From a checkpoint of a small transformer trained on Wikipedia: LayerNorm before each block, tied embeddings.
Each number is 50 + 12 x the weight over its row's rms, rounded and kept within 0 to 99. Layers, rows and columns count from 0. The size before them is the row's rms in percent of the matrix's.

# down: layer 6 MLP down (transposed), 256x128, rms 0.25, rows 18-70, columns 0-63
# up: layer 6 MLP up, 256x128, rms 0.26, rows 19-70, columns 0-63
down18 078:65 45 39 31 66 43 60 69 47 55 56 42 38 31 50 62 67 40 47 52 55 50 57 42 57 37 68 61 71 51 46 59 35 60 45 40 57 38 56 51 42 37 52 33 48 51 47 43 71 63 45 44 47 45 50 57 47 46 59 62 51 28 67 64
up19 102:60 51 74 60 64 51 57 32 47 82 55 53 41 43 57 45 53 38 27 28 51 58 32 60 39 38 64 40 32 49 48 55 53 61 26 55 52 47 44 27 49 57 37 37 50 39 62 61 59 63 46 26 26 60 50 38 41 65 57 45 57 50 44 65
down19 120:46 31 61 44 39 53 53 38 81 53 59 45 32 66 64 47 50 32 52 49 69 46 48 30 48 62 60 37 34 30 61 43 65 43 32 47 76 41 53 59 50 55 47 32 43 44 70 50 66 55 61 42 35 57 40 39 56 29 63 47 45 41 59 43
up20 089:46 56 46 34 43 45 46 32 45 48 51 54 55 37 72 48 43 19 38 68 47 44 30 41 39 61 65 43 35 56 63 52 59 70 38 72 58 22 53 37 51 47 65 60 44 56 46 40 54 41 45 58 62 65 62 57 36 65 42 47 51 28 44 53
down20 097:34 43 61 39 42 37 11 68 51 62 59 56 66 58 51 46 56 56 47 49 78 61 49 55 69 53 53 42 39 55 77 39 15 53 35 48 40 55 62 45 63 42 43 43 68 48 64 52 48 64 45 56 49 48 47 52 43 55 69 35 33 54 58 44
up21 107:49 53 65 58 67 44 55 30 51 56 43 49 46 32 50 46 54 72 41 46 51 42 37 71 76 25 42 56 59 56 59 32 59 49 40 43 34 59 54 43 66 39 47 61 42 45 54 60 62 60 44 08 47 43 45 30 55 35 57 54 48 45 28 61
down21 094:44 49 50 30 50 54 78 39 49 44 47 37 26 56 27 59 47 42 57 42 66 37 68 47 50 42 49 56 59 64 53 40 67 44 58 47 47 56 31 70 67 55 57 45 36 48 57 65 66 50 53 54 57 36 58 52 51 61 68 38 67 40 46 35
up22 092:29 50 47 56 49 57 43 77 68 41 54 57 51 78 48 50 45 50 41 52 86 42 63 43 49 50 19 32 62 39 38 45 53 34 61 34 55 72 45 48 57 32 52 53 53 52 37 61 40 55 39 57 43 33 56 69 50 47 56 47 57 73 59 43
down22 086:62 54 49 56 54 52 45 24 48 68 47 34 37 33 57 68 50 25 58 57 31 41 64 51 67 67 52 64 51 57 41 58 59 63 66 35 61 39 43 70 51 68 41 31 50 55 53 62 66 53 37 58 31 57 57 43 47 66 34 38 67 44 55 68
up23 093:62 59 51 64 42 40 20 35 49 29 23 66 55 49 46 26 46 38 46 33 66 35 46 41 33 60 67 58 43 54 35 45 52 42 62 51 57 52 58 53 35 50 34 47 61 25 71 46 63 57 48 52 37 30 49 47 78 56 47 48 46 36 52 68
down23 105:64 45 42 42 39 64 60 54 51 60 58 54 55 57 52 46 33 60 40 54 55 46 61 67 58 37 33 45 38 41 39 68 51 34 72 44 40 54 37 58 53 42 62 61 39 63 35 51 25 34 65 71 51 54 30 60 40 43 64 18 75 57 27 37
up24 090:49 48 68 54 55 47 59 53 32 63 73 81 38 57 43 46 47 25 56 41 47 46 48 44 42 49 41 29 57 52 57 58 36 48 43 34 61 66 51 40 63 58 73 39 56 59 68 42 52 48 56 51 60 42 33 68 31 57 81 35 45 57 38 68
down24 079:47 72 55 62 44 65 37 58 50 61 47 55 34 46 46 69 56 67 47 41 50 47 51 35 48 65 47 60 39 50 53 41 57 82 64 51 35 61 41 48 63 57 42 49 32 50 40 48 21 51 44 53 56 60 44 23 49 70 62 48 55 46 40 46
up25 110:48 54 60 52 42 44 69 52 40 42 56 43 76 70 64 42 52 50 37 47 36 56 47 43 60 44 64 54 60 55 57 47 49 42 39 46 50 48 44 46 54 64 62 36 25 56 55 63 37 73 52 52 62 44 33 63 64 68 50 52 33 60 30 34
down25 114:44 64 47 69 63 63 31 68 45 56 39 47 64 83 41 51 44 31 76 57 56 45 59 50 54 40 68 59 43 55 39 42 50 49 43 52 55 31 49 56 47 44 49 44 38 52 58 28 63 47 47 60 48 63 34 53 30 46 49 67 50 69 29 53
up26 098:62 59 52 63 55 43 47 51 40 60 37 64 51 48 63 47 70 54 40 42 39 56 32 46 73 48 23 44 51 56 53 51 45 54 38 46 50 77 81 40 62 39 23 49 46 47 36 57 32 54 29 50 49 46 50 31 44 58 47 36 68 40 27 60
down26 093:60 54 65 39 48 45 30 64 50 50 39 60 48 47 66 76 17 24 59 42 65 37 58 53 34 47 47 49 37 55 50 42 45 63 63 39 44 45 55 57 54 79 53 52 40 55 52 48 47 45 36 40 60 49 62 43 82 40 30 56 41 72 45 36
up27 094:69 54 59 45 46 48 50 50 49 43 65 60 68 28 46 51 59 51 35 48 42 37 65 48 16 55 28 69 48 63 58 26 54 30 79 61 41 53 56 58 41 55 53 63 64 42 41 60 51 53 39 41 57 48 59 51 63 51 37 32 64 39 54 50
down27 097:61 33 53 72 54 53 23 47 36 47 57 52 48 40 64 59 47 60 67 38 74 55 48 41 67 60 43 60 33 55 54 45 65 57 42 59 43 59 52 55 64 57 47 21 28 71 61 61 50 59 31 35 59 47 31 32 55 49 41 45 62 68 53 60
up28 095:43 68 54 55 37 52 41 59 58 30 57 50 41 52 50 59 53 52 34 30 30 61 36 65 47 46 53 56 50 44 43 41 55 52 62 49 44 44 49 58 56 45 39 55 60 44 43 53 60 30 70 52 31 45 69 79 40 49 60 50 62 59 71 59
down28 096:54 35 51 39 50 35 52 48 81 54 62 52 23 51 54 62 47 33 47 44 45 46 71 41 63 77 54 72 46 60 49 38 40 68 31 34 31 49 46 49 71 41 50 45 42 44 46 56 57 49 49 27 49 34 60 38 44 53 58 60 44 41 51 51
up29 097:46 44 62 72 34 36 60 67 57 36 57 47 54 31 50 58 71 43 56 51 37 59 39 44 47 30 59 61 55 71 33 49 46 55 37 82 52 41 55 58 64 52 46 44 60 45 49 93 36 47 47 57 57 68 46 46 39 61 54 55 56 58 29 60
down29 097:56 34 46 62 43 37 51 62 65 61 52 39 47 74 51 46 59 49 45 70 69 59 36 46 49 45 42 45 55 43 59 52 54 27 37 33 60 46 65 46 54 46 58 58 34 63 30 42 42 53 64 40 34 53 40 56 51 77 46 37 62 55 51 44
up30 089:61 39 37 60 62 63 41 32 47 59 27 61 40 42 48 41 54 60 72 37 48 55 50 33 45 45 48 42 39 50 43 69 50 54 60 56 30 60 44 61 53 52 59 38 35 62 66 61 49 35 40 37 54 41 48 32 58 50 44 59 58 25 28 43
down30 087:51 64 49 55 39 51 45 47 56 39 43 31 36 56 35 52 41 52 52 58 59 57 53 60 46 38 37 36 60 63 23 44 29 64 47 37 48 55 34 36 53 31 64 42 61 30 35 41 45 49 67 59 60 47 61 58 50 50 41 25 69 56 58 63
up31 092:61 65 54 37 63 57 52 44 49 55 38 56 59 33 87 48 55 53 51 26 45 40 52 70 48 55 49 47 61 41 52 76 57 62 49 39 30 50 62 47 46 42 55 62 34 56 58 33 46 37 41 18 55 50 51 73 61 42 63 50 48 28 30 28
down31 068:45 62 55 55 46 47 43 41 52 57 51 53 59 51 32 38 57 47 41 60 35 52 64 33 43 51 35 65 48 54 57 49 46 51 69 40 42 50 43 81 54 74 58 34 56 45 47 65 36 63 59 55 55 57 64 40 63 67 30 71 45 57 50 71
up32 105:44 54 58 62 56 64 43 48 43 58 67 57 60 72 76 57 46 57 52 46 35 67 56 72 70 51 58 40 35 77 49 46 50 44 72 40 49 72 49 50 46 41 62 33 24 46 46 75 45 51 55 64 64 45 55 35 53 42 31 59 50 35 49 57
down32 112:30 37 53 33 66 48 65 40 59 74 53 51 62 52 45 49 39 47 42 43 43 33 46 66 62 40 45 73 44 64 51 58 49 66 57 87 45 48 57 48 46 41 49 44 31 57 78 68 53 64 52 57 61 56 56 33 41 28 53 28 57 55 64 44
up33 099:61 40 40 58 34 42 51 48 60 55 57 43 40 19 60 48 26 48 41 33 35 45 37 47 51 44 61 34 61 61 59 42 44 36 46 44 79 60 41 59 40 53 22 51 58 54 64 55 46 61 40 58 40 70 46 28 49 48 44 33 48 39 43 39
down33 097:52 68 63 56 47 62 82 56 35 59 41 87 55 54 39 46 68 42 35 55 37 55 51 59 63 66 38 44 63 51 31 56 60 52 59 55 35 63 39 39 67 49 55 33 55 29 50 57 60 47 53 44 28 60 52 42 51 58 30 46 54 55 54 63
up34 103:60 36 45 55 60 46 52 53 65 41 30 31 25 56 59 50 68 49 55 23 65 47 55 47 36 44 46 70 54 55 68 64 58 40 35 40 49 47 29 30 28 57 45 62 32 38 28 34 68 54 33 57 33 48 56 61 63 49 56 40 54 63 55 44
down34 069:34 72 49 34 30 53 49 41 45 60 66 54 56 49 48 51 50 32 62 54 37 68 47 44 50 41 52 64 33 57 49 49 50 51 53 55 54 62 35 61 58 65 59 28 47 58 69 69 43 48 70 51 46 49 65 65 49 43 41 52 53 51 28 50
up35 103:50 41 40 65 32 51 54 54 57 22 48 69 38 63 49 38 56 41 55 21 51 56 46 68 44 37 57 55 60 53 54 42 72 53 42 50 46 46 30 41 76 38 35 51 53 36 45 64 51 51 45 36 38 38 48 63 37 28 48 36 33 52 52 39
down35 066:37 79 51 54 52 56 56 39 53 55 53 35 53 41 54 56 46 41 45 29 49 38 55 34 45 64 42 57 50 54 49 35 42 51 48 36 50 40 47 54 37 72 72 34 42 51 51 60 47 62 68 64 42 53 60 42 43 64 67 59 63 64 45 64
up36 124:49 42 58 36 49 68 73 46 73 83 32 44 69 36 33 45 55 41 42 60 55 62 55 53 63 68 50 51 79 52 54 70 70 38 50 48 59 33 52 50 50 60 45 42 47 60 67 45 49 66 45 57 54 55 45 58 61 50 55 44 32 35 50 46
down36 121:46 48 53 69 78 35 60 55 62 67 52 69 66 36 49 53 50 51 37 40 38 61 31 47 51 50 27 44 44 36 38 54 45 40 46 31 70 47 67 54 47 59 40 19 37 51 61 51 57 49 39 55 39 56 52 68 48 63 45 46 40 66 35 55
up37 092:39 59 40 44 31 47 45 34 46 40 60 44 48 61 52 64 76 39 65 54 51 56 46 52 28 47 52 57 37 40 64 50 47 54 37 71 64 59 62 72 46 46 41 34 63 53 59 60 39 52 59 38 37 42 71 52 41 43 62 54 43 43 15 56
down37 088:46 23 42 36 51 50 43 49 31 62 58 71 40 46 77 49 82 51 62 31 45 66 49 35 32 45 42 61 64 47 41 45 42 61 62 58 74 55 40 47 37 36 53 43 58 64 57 30 44 53 45 66 54 53 70 52 23 35 56 35 54 45 40 38
up38 084:37 50 62 53 56 67 47 62 44 32 56 28 61 48 57 54 35 58 54 34 55 39 55 57 57 45 47 49 68 32 47 41 53 66 38 53 62 47 58 30 40 62 51 45 52 50 46 59 48 34 58 64 37 44 86 47 56 65 57 71 72 56 68 34
down38 086:39 30 16 57 46 39 27 52 51 27 68 42 43 57 68 57 42 52 31 66 41 48 57 39 44 44 48 64 63 46 47 18 22 52 52 49 43 56 45 60 50 52 58 70 46 62 61 34 52 50 47 48 48 39 32 51 71 66 48 62 50 54 27 59
up39 085:78 67 32 43 38 71 46 49 69 64 51 56 45 49 38 53 49 60 54 34 48 38 50 43 46 68 56 56 22 56 56 46 59 48 43 52 35 50 46 51 51 58 54 63 45 27 74 63 42 50 52 44 49 41 27 59 69 58 49 72 36 49 61 49
down39 082:50 28 44 58 69 52 79 26 28 43 46 48 38 46 62 48 50 53 43 46 75 59 47 20 45 29 51 38 42 48 47 41 38 40 40 42 36 45 56 33 53 27 71 62 25 61 54 64 38 46 60 35 50 41 44 57 62 36 45 38 49 64 48 42
up40 099:70 35 42 69 42 33 69 40 73 67 53 28 57 47 31 51 38 49 59 45 48 64 50 54 43 58 70 50 49 61 45 59 49 39 57 49 67 27 61 47 40 53 44 38 46 55 24 75 58 24 51 58 63 56 54 38 46 41 31 85 50 44 12 59
down40 090:50 44 32 42 49 44 60 62 40 59 54 61 56 42 59 49 32 74 28 54 89 51 50 38 38 46 51 41 58 36 61 49 44 47 54 31 29 45 50 27 69 36 56 61 64 67 59 51 50 45 46 41 91 65 63 52 44 60 48 59 58 54 63 44
up41 095:39 60 50 47 59 31 36 61 33 58 16 44 43 36 48 33 52 51 49 58 56 15 55 53 47 54 31 38 80 56 56 46 73 44 48 52 67 48 30 44 51 57 47 61 63 47 54 39 49 45 30 53 17 38 48 76 43 60 53 45 66 53 60 70
down41 076:37 69 63 56 31 53 44 45 72 57 40 44 63 47 42 40 49 42 55 59 52 38 54 57 39 44 38 49 49 57 62 42 61 67 56 22 43 54 41 45 36 73 55 54 44 33 52 64 51 53 40 74 55 38 55 52 36 49 41 54 63 58 64 58
up42 104:49 73 51 44 53 44 47 63 44 55 43 43 53 41 49 62 64 65 63 41 47 65 46 50 37 22 31 29 66 52 36 51 52 46 47 60 72 78 42 62 36 36 63 49 60 55 61 34 58 30 39 52 58 39 49 57 64 55 39 59 53 47 55 58
down42 100:40 66 57 63 53 35 45 53 69 54 71 57 57 41 34 36 74 38 46 55 61 78 55 42 70 67 50 61 58 66 60 45 40 56 50 20 38 26 67 40 70 54 49 59 56 42 54 55 47 53 48 63 59 66 38 55 49 37 63 24 44 45 54 48
up43 103:47 60 39 58 38 63 55 42 38 64 58 41 77 51 51 65 60 38 43 49 69 60 44 38 85 77 29 55 46 72 49 39 62 47 34 25 34 40 49 41 38 39 60 49 55 34 52 72 61 56 52 42 41 44 12 49 52 59 56 42 53 57 48 42
down43 107:65 41 66 47 44 22 34 48 68 46 46 63 48 51 40 59 56 52 48 58 44 69 75 72 52 56 65 63 38 60 53 59 28 45 49 53 64 62 46 66 55 56 56 42 46 63 39 46 47 68 36 47 74 65 63 48 67 39 15 71 39 58 48 55
up44 106:69 43 73 48 48 40 57 53 29 52 59 53 54 55 58 49 58 52 51 35 58 46 57 52 53 36 46 56 54 58 38 49 53 53 75 44 59 49 44 49 54 53 48 58 50 26 56 38 38 42 66 60 55 33 55 42 38 64 36 45 55 46 61 44
down44 112:41 44 50 52 57 47 56 67 49 54 73 57 46 73 60 58 49 57 54 51 49 51 63 45 72 42 67 42 70 45 69 30 61 59 43 57 63 50 46 42 50 28 40 54 44 37 66 54 47 69 52 48 68 35 31 40 17 54 46 54 56 30 49 68
up45 099:47 48 58 72 43 28 42 32 69 56 48 66 67 51 57 57 55 51 32 40 49 47 47 47 49 53 33 39 54 29 37 59 44 24 60 44 59 48 42 39 61 44 54 46 12 49 57 56 60 70 48 60 46 50 52 50 34 23 77 57 32 41 37 41
down45 119:68 48 45 46 17 55 47 47 50 38 60 43 71 32 44 65 45 47 68 58 70 52 33 54 53 52 49 50 49 52 34 61 43 43 43 58 31 42 54 59 43 38 54 30 62 51 35 47 35 65 56 58 47 54 45 78 67 47 15 47 37 55 57 37
up46 099:36 77 53 33 38 61 32 52 77 68 41 48 63 41 65 45 62 32 44 47 62 46 40 46 52 50 64 54 45 37 26 41 45 35 83 49 61 50 34 40 69 52 42 27 72 48 47 58 61 31 37 57 46 46 50 42 42 56 53 51 40 56 61 46
down46 109:70 35 33 50 62 64 55 66 68 54 42 47 68 23 62 33 45 69 27 43 41 66 76 61 34 66 71 52 55 59 46 44 65 48 50 56 44 56 53 37 35 40 39 52 55 39 61 50 38 50 47 57 37 40 54 33 48 60 42 30 62 53 29 56
up47 111:71 26 29 48 78 16 51 65 35 46 42 47 45 52 44 59 32 54 54 59 56 45 39 57 41 44 54 47 41 51 44 53 53 35 57 54 54 49 64 72 30 42 44 60 65 57 64 37 58 48 58 37 53 58 52 47 50 44 52 67 61 43 52 38
down47 070:49 65 80 41 40 57 43 35 64 68 56 43 40 40 41 57 47 56 41 54 54 49 44 56 65 45 34 63 36 62 63 43 45 63 56 30 50 51 27 67 53 61 44 44 38 49 54 50 46 62 59 47 69 44 38 65 55 38 43 65 44 60 47 50
up48 089:49 44 36 47 27 41 48 45 42 48 43 20 66 55 50 60 64 53 40 47 53 45 41 58 63 50 42 46 77 58 57 64 64 37 47 52 64 53 48 43 49 44 56 45 40 34 37 38 65 26 62 63 31 51 27 56 75 37 52 49 43 65 47 34
down48 100:65 39 43 47 40 55 78 46 72 50 47 51 52 39 41 56 57 41 37 55 46 47 60 58 61 61 49 43 64 29 33 57 33 41 24 46 52 42 46 58 54 53 68 45 28 49 46 71 74 62 63 73 46 41 61 54 48 58 49 53 58 57 30 71
up49 092:46 54 46 60 41 50 51 63 40 29 32 58 51 56 46 51 93 43 29 28 63 63 51 34 42 33 54 48 56 63 41 73 73 48 45 24 46 66 42 44 36 49 31 52 49 26 48 38 39 32 20 41 31 55 63 55 48 59 37 25 55 35 50 47
down49 090:57 58 62 36 40 52 86 52 44 69 54 55 59 48 49 50 53 54 49 40 62 54 77 33 43 74 42 60 47 53 51 46 59 22 56 37 50 46 27 31 42 45 73 43 62 50 51 31 45 41 59 21 48 33 33 44 34 51 61 61 65 33 67 67
up50 096:70 35 47 27 47 43 43 34 42 45 57 47 52 83 37 50 45 48 45 50 35 60 42 69 72 43 58 46 54 60 53 50 49 52 49 37 68 57 45 41 72 47 56 69 49 64 32 53 49 60 20 22 43 24 50 49 65 51 55 52 57 59 51 28
down50 113:58 44 58 45 57 32 47 44 38 48 63 70 31 30 56 46 55 37 61 61 47 35 51 59 55 32 39 61 48 49 57 43 60 35 41 33 34 62 69 44 74 33 47 64 54 59 26 44 78 38 36 67 45 79 32 47 43 49 46 73 52 49 59 35
up51 107:56 50 52 56 65 60 42 64 34 51 59 58 63 57 37 50 42 49 33 43 54 69 49 41 68 32 44 46 62 85 60 29 63 56 36 61 30 39 50 47 52 47 47 70 55 42 15 41 57 27 74 50 68 49 41 68 50 58 46 47 30 45 35 48
down51 117:53 33 36 44 49 35 63 20 73 72 60 49 61 53 48 55 42 55 49 48 55 73 72 44 68 74 53 42 37 59 46 59 50 62 43 35 45 42 55 51 38 20 47 55 32 52 43 37 53 55 56 43 60 44 55 72 38 73 49 33 36 27 42 47
up52 116:40 45 61 52 52 51 60 39 39 51 30 24 37 42 62 60 47 57 54 44 71 64 71 50 46 41 52 44 46 59 43 52 41 56 33 54 41 43 52 42 60 53 51 55 52 27 43 51 45 59 43 45 54 69 78 24 39 69 43 34 57 34 43 66
down52 107:50 44 47 43 64 40 66 48 49 39 65 50 51 49 59 56 59 43 51 42 37 44 36 58 53 39 58 45 57 38 52 58 48 54 63 50 53 47 35 33 19 57 26 45 49 48 52 65 81 22 62 61 30 76 59 54 34 70 52 58 48 71 67 33
up53 116:45 38 65 51 58 36 49 55 53 40 63 48 51 63 54 50 50 26 54 25 78 34 54 42 29 53 40 49 30 53 60 49 60 49 72 67 52 55 44 56 40 33 43 44 72 49 40 50 74 48 53 57 46 41 49 47 54 44 62 53 53 52 48 52
down53 100:50 62 44 56 63 41 62 74 61 55 50 55 59 83 43 52 32 45 60 28 47 47 42 45 32 59 33 11 26 53 60 47 48 34 60 72 44 56 58 68 43 45 60 26 50 46 58 62 57 54 39 35 39 53 70 49 49 64 52 46 33 63 58 52
up54 105:50 43 72 38 33 65 65 60 43 52 43 62 40 39 45 56 72 48 37 38 54 55 43 57 46 27 48 38 50 49 34 57 56 45 66 42 27 35 70 35 55 62 54 46 46 64 59 68 62 63 52 33 71 58 47 34 52 43 54 45 59 64 49 51
down54 103:24 42 37 59 59 53 36 67 48 35 25 75 33 41 50 51 71 56 50 52 56 38 54 35 39 45 52 38 38 39 58 45 58 49 46 44 24 54 47 59 65 52 49 22 70 27 50 59 51 50 85 56 31 52 59 58 78 55 36 51 48 53 38 26
up55 093:34 52 52 40 52 28 52 40 57 56 38 54 48 28 62 61 57 44 51 67 28 35 45 30 55 48 37 30 41 48 25 61 59 63 30 55 39 42 54 60 67 30 50 49 73 47 59 56 54 60 36 14 36 61 43 38 39 52 56 56 79 41 41 51
down55 096:42 42 58 49 34 70 52 59 49 48 52 59 57 47 53 35 39 63 26 61 50 32 51 46 62 64 44 63 52 44 68 54 53 53 53 51 56 39 56 17 46 55 51 65 54 45 56 74 45 71 47 24 72 59 32 39 73 41 42 54 59 78 37 44
up56 099:66 76 45 50 68 46 50 61 52 59 41 73 46 42 55 73 69 38 64 54 41 65 59 49 59 41 39 62 65 42 49 46 47 60 44 71 58 25 37 58 35 59 48 62 46 72 64 57 43 56 49 58 40 64 50 50 44 47 56 64 40 26 38 72
down56 094:31 66 32 51 48 71 41 55 64 31 52 57 42 53 55 39 21 70 49 44 57 46 66 46 45 68 43 30 40 52 66 48 70 58 66 28 83 56 44 41 58 33 34 53 58 53 31 53 34 51 50 61 53 67 30 58 40 60 52 48 72 55 44 54
up57 097:52 30 84 50 81 58 51 81 57 38 43 54 49 23 55 26 47 39 59 49 54 57 43 53 34 47 37 46 56 59 65 50 58 64 47 67 57 46 30 39 49 65 64 48 66 35 55 57 60 42 56 49 36 46 38 63 31 39 59 40 59 61 46 39
down57 088:56 59 68 57 59 29 49 46 55 48 70 44 54 33 69 44 42 44 45 52 68 53 58 32 31 50 61 37 53 45 23 50 20 56 66 61 36 58 43 47 44 45 50 41 48 32 34 64 55 47 31 52 36 49 58 58 36 42 44 57 51 52 44 62
up58 095:65 70 59 69 33 42 51 49 56 33 28 46 43 35 55 46 53 52 56 47 54 68 51 49 45 44 61 46 62 78 50 36 35 49 51 35 63 51 43 55 47 55 36 29 63 58 31 52 71 44 34 46 70 61 56 55 71 59 42 66 71 51 63 59
down58 097:48 32 42 65 64 46 54 37 21 50 56 63 54 44 70 45 62 47 44 56 58 45 67 45 53 60 23 63 37 50 70 62 49 62 56 50 78 59 73 62 58 53 31 59 45 55 63 60 60 49 44 30 26 42 55 41 52 65 44 69 37 44 50 47
up59 114:42 69 77 52 51 39 51 45 81 38 55 46 51 44 60 64 42 44 46 47 33 60 51 52 53 41 52 40 54 34 72 47 69 44 64 77 29 47 59 52 42 63 55 45 37 44 70 57 48 56 46 67 41 33 49 53 23 67 69 36 47 44 51 50
down59 109:51 29 38 44 35 57 52 29 61 54 34 49 55 58 64 57 68 49 58 52 59 38 54 76 61 64 36 51 60 37 52 46 35 51 49 35 64 35 65 21 46 56 44 63 65 70 18 30 43 53 43 42 54 46 58 63 48 61 42 51 45 53 25 52
up60 101:53 58 65 60 44 48 22 56 51 64 66 53 56 35 51 54 80 41 53 56 44 70 47 62 60 42 55 65 48 40 40 59 78 53 52 69 58 51 42 48 65 44 42 49 40 54 42 59 57 35 48 49 63 31 60 57 37 43 54 43 47 29 45 69
down60 118:53 30 34 38 61 43 48 53 45 47 70 49 55 40 50 54 45 45 29 29 42 55 47 65 53 47 42 53 28 35 57 50 63 69 53 36 44 43 41 56 43 26 61 75 65 38 45 64 51 61 52 54 60 52 22 47 56 55 43 73 72 65 57 35
up61 095:60 26 48 57 60 53 23 51 45 37 41 45 56 32 72 43 62 73 57 51 51 44 18 30 58 49 51 41 63 50 54 46 45 62 56 61 42 50 50 70 41 57 45 57 54 40 65 41 53 21 63 35 45 46 49 56 44 62 58 48 44 33 47 56
down61 082:20 39 82 56 36 56 52 58 60 45 32 36 50 51 62 42 71 71 39 46 32 42 54 60 58 53 53 36 47 59 52 76 41 54 61 55 61 42 44 44 56 45 39 58 58 35 34 60 36 56 56 71 48 55 55 56 54 56 25 39 37 57 48 41
up62 100:50 50 46 67 64 57 56 52 66 24 52 38 55 55 39 41 52 50 59 41 40 50 31 62 41 18 63 57 50 31 52 59 32 35 40 53 58 63 75 73 44 57 52 59 59 56 67 65 38 65 49 47 46 40 31 52 63 49 57 53 46 52 33 57
down62 093:52 69 44 24 30 34 55 60 42 55 63 57 56 50 55 44 38 48 36 57 41 42 51 44 44 54 53 48 61 48 55 52 82 61 71 26 43 39 59 41 35 67 65 47 57 42 52 34 47 52 65 41 56 51 56 32 55 67 37 46 59 55 52 59
up63 101:40 43 86 48 49 57 63 71 37 36 72 42 54 63 63 58 35 53 74 31 60 66 64 53 56 45 46 51 58 69 44 45 62 40 36 44 53 50 39 45 38 39 61 51 65 52 57 66 50 56 42 55 44 32 35 33 38 57 30 45 36 49 67 65
down63 097:35 50 17 44 39 43 67 52 82 59 47 48 20 18 43 29 60 56 44 65 40 51 34 35 57 57 56 65 47 51 46 55 32 55 58 40 70 55 52 58 59 55 43 41 53 49 36 36 54 33 41 46 61 46 59 45 47 46 51 31 59 31 47 58
up64 088:53 56 69 58 60 60 47 58 36 66 53 71 60 45 43 40 43 53 30 46 54 59 52 33 71 46 46 47 55 59 45 44 55 61 31 58 39 36 73 47 27 89 48 58 36 50 42 44 67 69 42 70 44 39 54 64 72 39 37 33 72 62 44 55
down64 085:34 45 28 59 40 56 59 54 46 48 51 65 66 57 39 61 47 45 52 55 67 41 71 57 64 43 39 44 54 44 69 38 56 34 49 41 39 41 39 56 73 66 58 34 40 47 55 62 61 41 46 41 35 38 45 61 68 55 50 60 40 43 63 57
up65 096:35 46 42 45 44 52 42 47 43 47 59 56 40 33 45 29 60 46 36 70 62 41 60 08 59 49 52 36 49 40 46 52 76 33 61 75 23 36 50 59 44 59 46 55 54 39 59 49 59 33 46 64 58 60 57 49 41 54 41 54 63 40 63 59
down65 102:63 53 42 42 37 39 48 53 62 39 38 38 45 60 49 68 57 24 75 71 60 53 36 53 50 31 57 52 54 39 55 29 46 63 49 43 49 54 73 28 62 59 69 51 46 60 52 35 54 70 63 32 71 55 59 43 51 46 64 32 62 57 35 45
up66 106:65 50 50 70 50 55 73 59 31 48 57 37 51 20 44 38 68 59 44 41 17 48 55 62 69 39 56 18 55 68 49 52 34 58 33 31 43 56 48 74 83 52 50 43 54 45 61 37 56 50 52 51 54 49 56 57 59 37 54 51 44 46 58 67
down66 110:53 43 47 57 47 53 47 49 61 42 31 81 47 61 44 41 35 79 59 48 40 54 40 42 59 50 63 83 36 29 57 46 71 51 48 34 60 53 63 53 48 51 32 58 50 76 41 57 51 41 37 33 48 55 38 65 55 35 71 56 36 49 48 29
up67 106:50 37 66 52 55 47 54 59 61 65 49 34 48 32 46 54 51 46 62 57 71 62 48 45 62 43 30 38 53 64 40 64 44 46 54 53 36 66 39 45 62 56 33 50 31 50 56 60 65 37 48 48 45 28 39 40 40 40 42 44 29 35 42 64
down67 110:31 54 63 61 72 49 52 57 35 61 29 58 39 80 46 46 48 48 62 52 60 57 59 54 60 50 33 37 27 41 16 48 63 59 57 65 57 42 49 43 67 44 34 58 33 47 54 39 42 77 43 53 45 50 67 45 39 64 39 58 62 53 44 46
up68 092:70 38 52 56 44 57 48 60 42 49 68 49 46 41 66 41 54 47 24 47 51 63 30 68 52 42 58 47 60 34 59 57 22 40 58 41 51 53 72 58 41 51 66 51 41 46 49 38 40 63 70 50 80 41 66 44 69 45 55 63 58 68 50 26
down68 079:46 66 42 39 33 57 68 46 67 72 32 69 58 42 39 48 69 56 58 47 50 55 59 54 44 57 34 49 41 56 58 55 65 68 64 55 47 37 58 41 65 53 35 46 49 48 36 31 58 49 23 62 51 42 44 55 37 41 59 26 69 53 52 77
up69 110:51 65 73 36 68 44 55 31 70 56 46 58 72 42 44 56 62 47 65 64 27 53 44 48 51 35 57 49 58 35 31 56 66 56 30 62 49 50 55 35 65 70 64 54 41 69 42 29 50 39 26 53 40 25 73 66 49 51 58 58 32 51 40 31
down69 116:49 40 57 72 65 65 39 44 51 45 46 60 29 65 59 34 37 27 45 49 34 75 40 55 35 73 67 63 40 53 67 54 53 41 48 41 59 45 39 77 49 47 39 54 55 38 52 38 48 41 39 78 31 50 34 64 33 42 44 60 45 51 58 65
up70 102:53 58 40 41 50 38 45 48 68 38 63 25 51 49 54 60 68 48 51 43 40 54 52 64 30 66 43 45 72 61 58 45 32 75 53 53 44 43 44 48 45 62 71 46 38 73 51 30 45 28 41 54 25 42 43 41 54 47 63 38 49 48 47 78
down70 109:41 59 35 58 55 27 50 57 59 47 48 47 42 42 49 69 44 51 53 28 33 25 70 62 41 47 50 54 54 55 42 56 55 55 51 39 34 84 42 60 27 44 62 54 40 34 45 39 49 36 40 38 53 63 53 48 70 40 48 62 63 19 55 59